Weights of a small GPT-style language model, trained from scratch on English Wikipedia.
Size: 19 layers, width 256, 4 heads of 64, MLP 768 squared ReLU, 26.6M parameters.
Architecture: LayerNorm before each block, rotary positions, biases, embeddings untied during training, some layers without attention, local attention windows, shifted keys, gated attention, a norm on each head, value embeddings, value residuals, hashed n-gram embeddings, a smear gate, learned residual scales, capped logits.
Training: a variant of Muon for these matrices, 251M tokens.
Each number is 128 + 24 x the weight over its row's rms, rounded and kept within 0 to 255. Layers, rows and columns count from 0. Numbers have three digits each. The size before them is the row's rms in percent of the matrix's.

# down: layer 11 MLP down (transposed), 768x256, rms 0.0956, rows 198-222, columns 128-255
# up: layer 11 MLP up, 768x256, rms 0.158, rows 199-222, columns 128-255
down198 106:101090082123103188067151158135114120109123122077123098170123159133136118187149177149100088115134109079150172135118118128100099143102164167180100104166181137137157132145126134124117149130109123118173159191127154147145127127129119137113114125127128111111123121131103113115146111147107105097122120122166126124114133140138120106173140152115136127135119135130166102123152153123165146125123
up199 096:111157105146102142159104135125185126133109121152107092130139143106136112145109156130144134140163108114156152092086128157101149086140114072130122146117072111120151088139120133108163119117144096136183109153121143085107127172110092087097134106101098117130124089147121097097123122146109116081138110131127137120156140130137105143162157159101162119140154115147091147128112122176085135108113
down199 101:118109146139118175136118151135151124129140144105118084157140106137158091139126141147156110132100122135134113105139119125136147136122081144109134151095147187080104137118077110119158138079139133079089140114113129198204134070105115139123125111082141164154111090171162126183094132107163148132157142140159179126147132113128101107113126120160119117166134114142159114119094150143106133132107
up200 104:131127131135108095126136116158120140134135130142067115148106133094138142135154107125124139139108152142133152131133085121080097124111138147145128119138124102153154084151166195083095161157119128113096095149160118131121132147138126116133121131109121128089123137140130120154099119142166151114103107086171094152143141133167100093132143169162127103181179111092145121130124105060123087120149
down200 105:097166097077123102135154157094126144185167085142122128088105143085133136195144117116119119115161130144108117148095117163145117163131118109093089107135099130144098096100112133114120105112114120142177117141120156110093116179151134192123113157137119131171121151120160147136145094139190087105091137148134152104139142121151111132091131113134161117099114081137135172159111108150128112176124
up201 104:110135178135129119142150110093117142147163137100116141092128152116116143139162137144150081101166141119138135132102145128129150094076138134142097118093133136152145153152150135129130094104133096136128150160155136105081125099133147099176088154102069093129137117176136076155165116136128106138073134134116120170169098119155097107124090068089082137119117109123155142168152154112143123152095
down201 105:134153122090124141148136104073103143153133140131166149140157094119145110133101151135143106122126142112133109084093152115169180077094110129136127128134108113113137127151098168130117161133140132112144122134123144130089154086110123138125104131070113162125126134126129148115156120117098071159125123138122159163097109145140128144092118154151120103132111101105163135121157127121145102113112
up202 099:153087176095086109153128155148137095119140103165112109119111091140131132145145123102117141100085107131141112134131100105154137130108124145158133086137130165173163152115175145143142091139117138152117113092138120128117128105094117088137112118101091154131135105101141140127086145144117181123101119109110139136118097117108119131125093155121116103141179179138139141139082095114104138159104
down202 098:153129093152115148148129153147150105125121201139125146149162169114145144166113142112116089162110107143135107137116131167103090130139129101135157129133119108162161112135119148123120137109099130129128117112133102122128076109137134074135134134116152130165133137124095130127152129151161127160100113099132135118174148117143112111124098149126140087105121104135167138108132175093174161167128
up203 102:123171118137109129139161147103133125091132117131155139127132167118075128114105117150154102114120129096139126114121167115119143135108164176108119107092101089162139161100117127096139137130087153108167093116160125101125143112116161164179134100140146086114148178147103071168129131141149124158117118144167108155155111134123112182122150137126150089123125093154149117146101102142154158090148
down203 100:124113168121169119145122129094155115123120140165116122147081138134116158149100129139130143140148139152090108175128129157133158111092180135166125134151087093168117121112141083135158145097089150086147132137156166154097172111200114120116143119186128103121109104109139124136105163120163088130085114131101110174106135145076108134099179120124086100127092099120159120159115108090131165154122
up204 093:127108126149126136130121152141197124113143166087100110139121142090174172137121102105167113118123139119112113104145116139146099111126105083111117110158127068110143144159142144109104134144133149155122124145138105105104134133147102107105086162103116154158103147119123102090133125122159152145111104110142121113142152105143114124113120127162116149163159147128128115115154154117096144129141
down204 096:112146109129128142143155153103127127098103119140110135120120165141084086139153149133156101117171105135142100109134112202108133136147099133156123147131122159100113085131135109134155132094112137170117156140132075128117131109131107168144124152072065131166091119062122123112089142119139151082135093106139130146137136104126135153112163102139116117123145124122137163147108101111121142113164
up205 102:088101105174114091173105139108152129122142144187146101102157081128128120121107143123077177112154082122095106138075137160140118149126116145109130164099197156129148095154152098108147103129126113148130118138118122087123122150170120138129122167151181137133097133123133137144147142145147092125090074121143133114153094089123103130121140102128130099178139144119121110124110121125168097159137
down205 099:171099153077104139172113167133144148161103132165131121125157120168165122103121136124121174097116110175083081125153113105119130116138145138136143101165141138108150128162094167153154140147114093089104145121124157153122112113129178123104144124133153146134110147097143109123093152103127164149130131141158136109121111114100132134128140122156084127142078135129125130128132080095164110151097
up206 097:099132103108136086127135118106120102157148142132121111124141104165135110143121158118098112100147120120145171107092094117153103150114126103161129128084062117122147200150115110142145128162118184153150112192162145136129144170128133095110118110101118086110137134079150136131156120182160165124165126158117106107089133122118117149097153119117115161146138136127117125106147130121130099133099
down206 099:110154111097109115095136125119127102133152144174104092126134164158110135085118108145139146075114163149152103136110180113151101158097130161158134127109102107133149095135152133171124084091146132154122079158161167138149101152137113116128109117105089152147133119119136146108144132131124179118141161112142156122145094121081096177133120099127125109101117111129121107131136132141126129133120
up207 100:133106095091135129149102088155120102130153113121142155165100124134129119122164086130119107104085112116110123176145166117112122126143136115104079180118124125156126155117128098171155087103100137090151127133137088122105152132112135107124114098124131146077150121151131117129145126184138103097137115159120139150139151141109152108126150108111102156103125114144140133108182162130128137120083
down207 103:112079123096125125127157127099130120143079147122121152162135109153092111103090134118116124167087165146089120132138172117089131149122105110170110134157115152160137123109128120146155108131105093132146111123105171129092139113134089128127172134143115146165103147119098105081137162095157089162131106159141144132133141094178130126136105114080121172092114123092159083118129140129098108129110
up208 099:140121118115099171133140112156156088110122127126157108074136118106128105124175168151161133096138133117151126155146130122161153106160127124085121117150129186139116089153134134141110139107159126140113099146159095117131113139109117132069143117131138094126099139117141144099122121133139143184103107126117151115128140160108095119108135102139108159133137118147102064156112160159160082149121
down208 100:101128152114140104092172168133152181147114141126132127158149145125138133129133145152124185138101126118152102105183127121102095145122158130111101137145137132132147125111137091081109149133124108158126118150154162125134060096146133103127128125132085146138143114154100112134114145115129067132122121145107102121098130138095109126128147100117104130153172123124133114172145156077147124130163
up209 092:130157146135118104134122168153137097148127116130144140147109136148124116162115113157129126107100105166107112149105135119175130171154133133100128103113141110104131157121109121108109152113096108132148126102201123218143113131171165135128104116112109139110177133141097115088122086152124127139116142131142118135135129106150142105121162125125149108136134134111115184100123098151144144156069
down209 101:168122116148123144165121103168138126122145176116082125098113138132113142075116163106161086144150101109173098145145081153136154113128141140112112146118100125093131100076114148123152108134144156123152126160135129148170093152138120103128123120133127139079119171156149116137092112132150134130121165145111122147135110081123129117106113118127155095145151138127153175139103096134136131154103
up210 100:104155145143135118120121158158107182157117111173144141155133098129129100131145111121118163118176108088132132131139124125120170139123142172099124136126111104144161133129124086133118126148154107112134164144126102159078099114117098108121149111083139075141161099093178117134114105157106157131147143106133068127152150143148149130151137164116137104140152132168128146136092094126162112157123
down210 098:136175123155132104137112141108154091137114111115153125124133105150149092120139134103121112106123131133165168137112131136144130169095093112127076129162126082146140136154113093162147149128147122142116122141150153146148141167110151159201135079109151158151160163134101137146122095096085100116116104147162122136129109136126148104102166122115091123116131117163126172086121113123115095111134
up211 093:106116139131133127148158116119087126149148144133126141116093119109129107109126145134110151157108127090141092133084126140170114121147102152120102150118160106112177118112111149116172123154154106139131091148134115158135135109141124153167122122126140168141111144102108106139147115140125113103129159111139129107125110089139123099145107156127120111153109162084147098123131129102093111119131
down211 097:149120155125137122121109133172105132131079091140123113082137141103163144133146142145103127131066137145130119119146105145151113158090111130160137111125114149151153163112122121090120134136121143094141117100140114149156132116108074145109108169118139146140131126136149089143130124130138162144088151127127106150158131103120154102147119097099122149148118141110149137143117075103123146114099
up212 100:097090180082120146132122165158130138121134122112124119121128121126158133161126120107155111117131116081130138103141155143106171150149183100102084109123154143135169139085112125157139146116124163134126132124135143160138135107141109131170128116143127127127133150145122139159146117111157098134153097105115163140201147120161134131158117157125080143120137130105121105108165124131158168102111
down212 099:136121110164137175129095108096155144102136096135132139105177111153159142171139136060155152116130096103139118157162139111077093120135127120124115145129148135124127182079114123167127145140150128130165097105128135117122146128155122159149113142146124133147119114161137160145143098115161102137137087148141122144150148144120091124081153110100078154163137097115095138139085120144111110128149
up213 105:180116187143144127128146125143126160131103125095138110163143150146129102100102144141109106130125100170142120142101163125161102127140110108133117135121164149124141076121144142129117159149112097177121130086124141134125115117139125143127119128159094188131096101120126125096153132116160104114132109116135111186127099127125110119127112094106131137118112105107109152118133127140110091166145
down213 099:155157150127112140137139140091162178156128096123122166168163156114097106146127122135119126118149142140167125177110097108128122125134142109168091112070121133159120129119098115131139103112079122153135155151074097081137113147100104121140146183125182082110168134100126119132092114112185105132144115109143123155202101091121127114127084159099125100117084139135151116159111137122164152119137
up214 111:159117212153140139143120117141112119144130177100119160163173093140157144118140146110179137134136124114111053141125118148153130141104106125142108166108143100129098157099151115128148104087165109129094107113117133145146144152129106171152169112133119109083156166095116092152163100114111121116140142121099161186100113131098103137129150141109108127089132144151099158096104107093123145111120
down214 112:163161153127131119135144086155119104153123111110132121119123135140115109072153185118157131096130140128138120149152166180167145092092130121138155108137127151135146155106149144152126131102115134121128150118123116093157155126122099073115113145140153142173134102153171164152095109118111141131148120129126114124111111142149086089122090125135145109162106157088087127129113112059140137125139
up215 102:122137136115122134088146096150147118116093123149132157124121151122122161122131162160157119127108139087120153130149164131114185163120122132130078127142150105126141121100099118167138151158142119125150102116106163159157140131116160076139131139118119139094135156122118127158151123169153115114102132105160134119088113116124125112120125115161098133163144145161144091106125120106161096150126
down215 099:117138136153073138127100140171138135160131126146117122149112105104123133156122138124084139111067104149131124107144098126115122125143115120130121138134096134102110138165095113095130124132123110109133151106126159137133130093126140126121180127137184131093111129123137132095101163129106153108154132110139144120127127127130099091112169102109153090129124118119138114153115083105133139098122
up216 107:140083108153114105118132131131136102075143154157122121121162141173120143130109107109139124135153109144132182136116140124122159150140090158158133128129070086146113111134135139132099114159148144093157110100136152161124137144140083122093088109123077111111136100094148099121078115106113130142131140117158059135119151156129098143103098125124110162148125104171150133116133129101147101137112
down216 104:148115176138087113165159168149120136103105107122123119123096164142148150128140127136142126121128091155130098157098085111159145112125086120136124095104183155150130117167137101156138111172118125108145147129112164198168170125109130109139133137127093125158112115090088143138128138092109123143094119119132097169108144145108140101155121151141158116084108150104176155102075121167086117105126
up217 098:118098130082095134130140157120142103116093107132172132145118167118139169157085115115097095099140122117103161099103124172114132106123134170120148132142124120146124103107139118114142126118118129117134144126131167132169097169123102113125092110132119105119136180122106075154139161125139159159113127168164107083107110173146164152081111168122096148117152152134167116122101133128141157085098
down217 100:135111110130136097142137156108147112100087128103135191141118141118138152120114106135108119152142145119116129124100144131109134146108103125086110128086075129115146148130146090129111145119113086152119145110118152121150105149141125073124137123113130109140122110151154121170127109131144156137099123103126136126130125122112121199116163145131072086131150106141182105129140116143168120110121
up218 095:120137154090101111172119112159145144113113137146102125123176120096136155133157139152121095087105129157153080131107148124213116111105150080118115092166136108139101140175108119163108124097105106123164133146142166080122106111191129154090111123165120143117082139131140115135140170146132159144064124145109136126112138145115082161119118104123149135125120096158132104102132152107169131134135
down218 104:149108126173143183144110121108185129124128134126156087165170125118175144160110114172124141101109160118138137130128147114151130084132104072078147157129130115110131112068112098120109122135158111123152114088145087081128126152133088126146077090117125159106089147121125107144169091130153134112139102118153141097114156131122125164125104150145125137123120130137115115116125095090140141151068
up219 107:147135179119109092155133091124118141139137107124137110103139102085106129105160117134110112144100133133104127116121128131130123131127138081121128130156095117089120130168144129096149171107129138145166118161124114131159134086137125159111121093152133110140089130143131123142099137134130128108100170122097114115119160155137111160132132139132109155124109105117110107163115145145124149177122
down219 112:152105180117169141123150087114109136071163108086115137143184122064159168130180112125168105171104156148159168116112148122098125127141122145116169114120151130127179154132135107131169139109136142081157112158133132090142102133062135185107135140154152111130120125118134145123125148080099140123159115114164126089115184125116118143116088144112112123102121128118105152139113125153137124090152
up220 098:119113119132111112102110124100138114140112158063158121147131115143091138133109126152110159079107130112096131164148109168142116093100112129126140152117137136154157131128165152118135203120146157110131101153130092134177151134181121107126113055086124135149097133133150120139128181098131152134155133142110090154177149132126128108140152135087140121097144065134106101138128066094131142144107
down220 100:161091098164122130131121109097143116146134149118110176100109133170123081113117103138130151129146146115155149134152143147131151149164085117115171096174110174139124172118136157133103131111155129138100090168123142174118150095138110136140119108160145145137096112105175122124155191109155146119095110133105124167103137115073161112163167088073122113133129130175135124119109129124114123102140
up221 098:116171141126098113088112110116079131128165130169130105109103169092114142154167136111110127125154187122109115141126141113147156145131112113101149117137175153126142116073137115103177130175095143154128159111124125118131121096080143186100171112161113108073133089113103120112111147126134104160124161098162126126132124152133145121105138090146150121121180148117107153087087131153162116121141
down221 102:148130081147122124136146161110108163111129154130128110124102135126115157133110184173163107146127141098119097153134124127122106119093127171132118099128115190110131106137103157129119106121122128111068154145099142116115090142129161134125147134175161156100131156106108115117105147156122142130167123135140136144134097124113118106099130143153147115099121125130080113128090103096131178126132
up222 091:125161146108124176134152108135100143113133128116128106129141146109103108131170131110142121127152132142126147104142134118118108127133133129137106080154135119115138115146109122112142100084132147130111145128158139139146143136114132140131113133135098147155108095116154136106148098078105124111100141164103100088098131142114133135100124120169143129166125096125119105111118107122142152134161
down222 096:097104142111166156113086110114124144171154114119114117094167095107137114103136129084124127131122097124112150155103138160106130124097156140118112155101148128139112166156102145179129131146110119146150144094127128158149118121169121136137151130152150121125143132080097108105127158125159088140091071115131106143155127077153124150121167136105124145124130113121099101130141117184125146152104